Weights of a small GPT-style language model, trained from scratch on English Wikipedia.
Size: 10 layers, width 256, 8 heads of 32, MLP 1024 GELU, vocabulary 512.
Architecture: LayerNorm before each block, learned positions, tied embeddings.
Each number is 500 + 25 x the weight over its row's rms, rounded and kept within 0 to 999. Layers, rows and columns count from 0. Numbers have three digits each. The size before them is the row's rms in percent of the matrix's.

# layer 6 MLP up, 1024x256, rms 0.132, rows 1000-1023, columns 64-127
107:531526501504461503504549474487481488495482539482481459542530499493498496500486485521503505479547462450524505489484470482513517519488531521494472466510498503499502518529452484517498534500488531
107:539471488469468490494491535548507474529528515496497475492539496478503483555504531505496507500494499495490497478536537501536515475487497527542487557486472464508532535486519545472496489509468505
099:528508525496510543463486567500520545466491506517498450531511493480488531491518459534500502500488483487492493491484488493514507504507485506473526509477510511448494494500432481533456503486519517
094:460488543490465493494484500460487499484469502500467452497519497512492456496492517485516509481510545500537565551495504463487555517508467480527522442484487486475473510484503478518519540476459524
112:497485485506477532477525489507477516493481462532488509491497497526442476497537420488499555525493501518478523498511483483455487469472516520487497532530494519484509472494507532498490506556413488
098:491504478526481486486510498465496471508502504459522474478492470507501493511533493493472496505506438460534507499518428500454486487480489523508489498474477486519483540477537515487509503555484537
109:508508492515478486519446482509461511503523500486471543517466513521532499517488482504463507507440520516448516476507468497527506539466474505500541527478545542488524493460460542531530486478546470
106:483499492506536496497546527503510477514491483515478498494499496484502483525501503490524527509502515507520483480495483501510547521512506482494485485499560507459458476495539520514481482468459498
097:477490513475520487561507506471496521484485496568507536516491526494504513479500455527513492495522518462499491466499506520511527488485526504541514494470478510477505501506504492498509515502509496
105:503467524483496502487496512471502496484481505490474507477492513512504526541478493489474516483449565476511499479511528452479483494556517503540508499498529496493552511498560506470511476474500488
085:507487542504523507517485489492530505497483494493498487503488524525517468481527485522508529444509518486429539470531528514532514498479502520490504518520501543491499503551525539456537534548517480
096:461487502464505516490535484501491516522476524497506546496484535504473508555511506502526533462499520467483434466470499527503512471540512556488505508497488495541465496515510502544482535526461496
105:480541500531479530476532457516495520472494542446521516474503525524486482474499529507505471509533541491513458519475474481503488465514518550492496516445500484490501468525497471497508465505510504
104:540473461483489457487518511515481513462483526551538510489499489511494477469515548513524463528520458546474460528522447503463476517490490489465489476491486519470506480472488474530503468491511494
099:484521489468483456488513491502474516521526494501503475496446506492487548486500510496528441510499504511486486524474490513466475508532498507484469546485518494473484546510546557486523534528554507
104:572516509538469528464536493510515492549466467484514486508486499509521484503462471497515478498521530527499499461436526467494500494472490551514475550491467518484464460508467521539510509478501480
095:505464488493562516513523503546513506505516485506544485459509487463565520524462490496544539486495501503465513541459473548520514473522514449477496522484470490477516476515464526493488491441480516
096:486504537477546521535513528500513494501505476519484461490485492505517488504474503520499520471553462477492442532500504500489483507473499511509473488482494508498497521468548555552477480493531471
101:512507521478503527492498524498481527492494487504472519517538466520509463541500480501482462522475553501494510436482485519492534505497457510479494511547499513503515544521487542461487485562484470
103:531524525477477486517525506521508487489477480484495494486541519473490499499534467518537489526472508465461521523510533506533498485493497483526454476526464479493511444476513504460548511470469431
094:518529509521499535472514510502496507525487468499483478479513474481503476494496529530520491465545588518533505535469513516449491473522485524455477539504499551506503496494486479479481445528492511
092:552504509492486494505545496450496526527510527493459538472466514507529490522515564494501505556493515492461457508496508536493501508520474517516470543483513513491486489512476486492493478543512458
105:502487474502443507507528490527519490476495514477479488501496521458506497484519507486522479512509526492512490515474518540540496469511505535527534534463464455480448473493487502499527469563473457
094:483487495518523510543535504497530471493459469513468467475536500527479526441506440488464526542508484523491540489505481511539497493496500492507494469486490471514502525505520522533467519479498484
# layer 6 MLP down (transposed), 1024x256, rms 0.118, rows 1000-1023, columns 64-127
094:491478502466414529478515485498477540509505477474481533510522508488535543495486431533482505484515497450495517511501488567480490508519564501491524470494485479501486520526502472531508490490499488
101:472484540482520576538535467449549507468535513540489504482443469507501508513458485497468523519485524489500525503482503534472513501497520528478510515508489511510492530418515545478468487514512443
107:506527485525530512482488476462509507478501519499506505491509458495512515507534499480484469498470465508459525523509499482501500544522541483521488507548471518538516466486505499517492490488554478
093:522517480522497519508484451526517476477481518486545521447470499533455497497496513500480502460505472514456504539550501529508516497473487511493491543471482468518491505520494493536510477461466501
105:503507476480532564470507505489491506495475469505439544506531482520482543522476509526491522539480543470442527495487522521511534476460496495484533471511529471492525504511485483485506483506529487
098:489477520474500504518480482529477478452470517482494517509478476484479463526504492480512504496510532518506474501516526537523504497512467525501524487505482481545432492517543526494560514492483472
104:523465513498466542500506482513470517520505530466494505458525509508454474511517545518515494485506497522494473526468487500469533514532479481512507442531496464482546546493515533493511521507539506
113:496526499492481537465503456497501526510514491491481488485497548495473460472508495485520525486496527480463521494446494449503492487564497516551527464523499483563526515520501485527466469486491509
104:486515501509516482507468459491513488501471499490468476558493504530463482479527477487486506518470471512513521512465491520535487522565465478510520497502480512490509470493517530498506509487489457
104:521515492480514504477458464490531473527480504488546518465440548535464497465503528475482514459488536490443527524551491511536529493514481507541491475520510487548495556496499542469495492492488533
093:478500486486507471527522489493471506469531529475506512469503491527493567501536497502492505504508482541503505531485485505453528465525511470489473465512486475469469480513496500481485511480517520
100:501467472511522496525440532538488472474514546497548542466490486491514475512493490481517509557487473509478480525470510488456475491467482500495467513494524464506476514523527476480469450510488537
109:520505511462515520520523525540492488514509487526500498527530483484475492472495484527513512500516478499515514503482448530509492486509450495503524457522536525507492474507520483507464464431485491
089:502475515431491510439487505505506505532468501508503503500484509496519497459474542525493485472544503503511545468534483556465495483485464534481504491501516499498483506496528502470484501533501474
093:500516537508495526519476544493515480481513488522550484491520481468499549474471512502461488493524506540514487516485527463484501514528510510507519488526515517514512500487474497510524509461512509
096:479489534491517471450490486502479546492538508514515493454518526535495488492465497511493548498491541527513529501482553502520483518484475542514476483481491532456501525490508500501495521480480479
096:510533487535498460499469511482477526506500484461432485511483504513456509481541549505522517498437512477474514398508509489543496487479525527539491515484504501511490539465516572476553482485487517
096:524500507548494486468516505485504468475449555531547485471513545546515522495477487547497499510427491516496577512514525436502502489487491549455524485510492464525535493512461497496497515499527475
098:503493498495516521495479462477532518535478497501527504495483527503498498555481520457551469485532518504481534498519540500501496513526493479494508492492495451490479476488479497473468495518498474
107:529498510500506522549530464509477494507526501512526539485515483508509485434472506477502439494502465495467477484508491491501514537484515531511508474467495498480487477508483493515470458508539516
096:542471492463498499465494488522515418500508512483453520501510501491481488545499493488543516495499517518511551486501508498478512515513481493534525488508505509511477467518527483529524515472482491
094:503453511496505503443493493502551476477471519485545498525422510502501477506521527566496500471524504505515495487514501468508455519493458448547492530551495501457531462484489485498500507497538511
104:495495567465543507472524514530476533518551490542488495480493489521482441538457529505475495491505509549533488498478502518498482491510507552492514472526498452502523505492513552533518505464521504
097:511513529475483485527508482461522426509484466496476503538490509477504523539481512536512481488528519500484502500494517514474471507493487495470525496476472482496503520473515526433510488530493519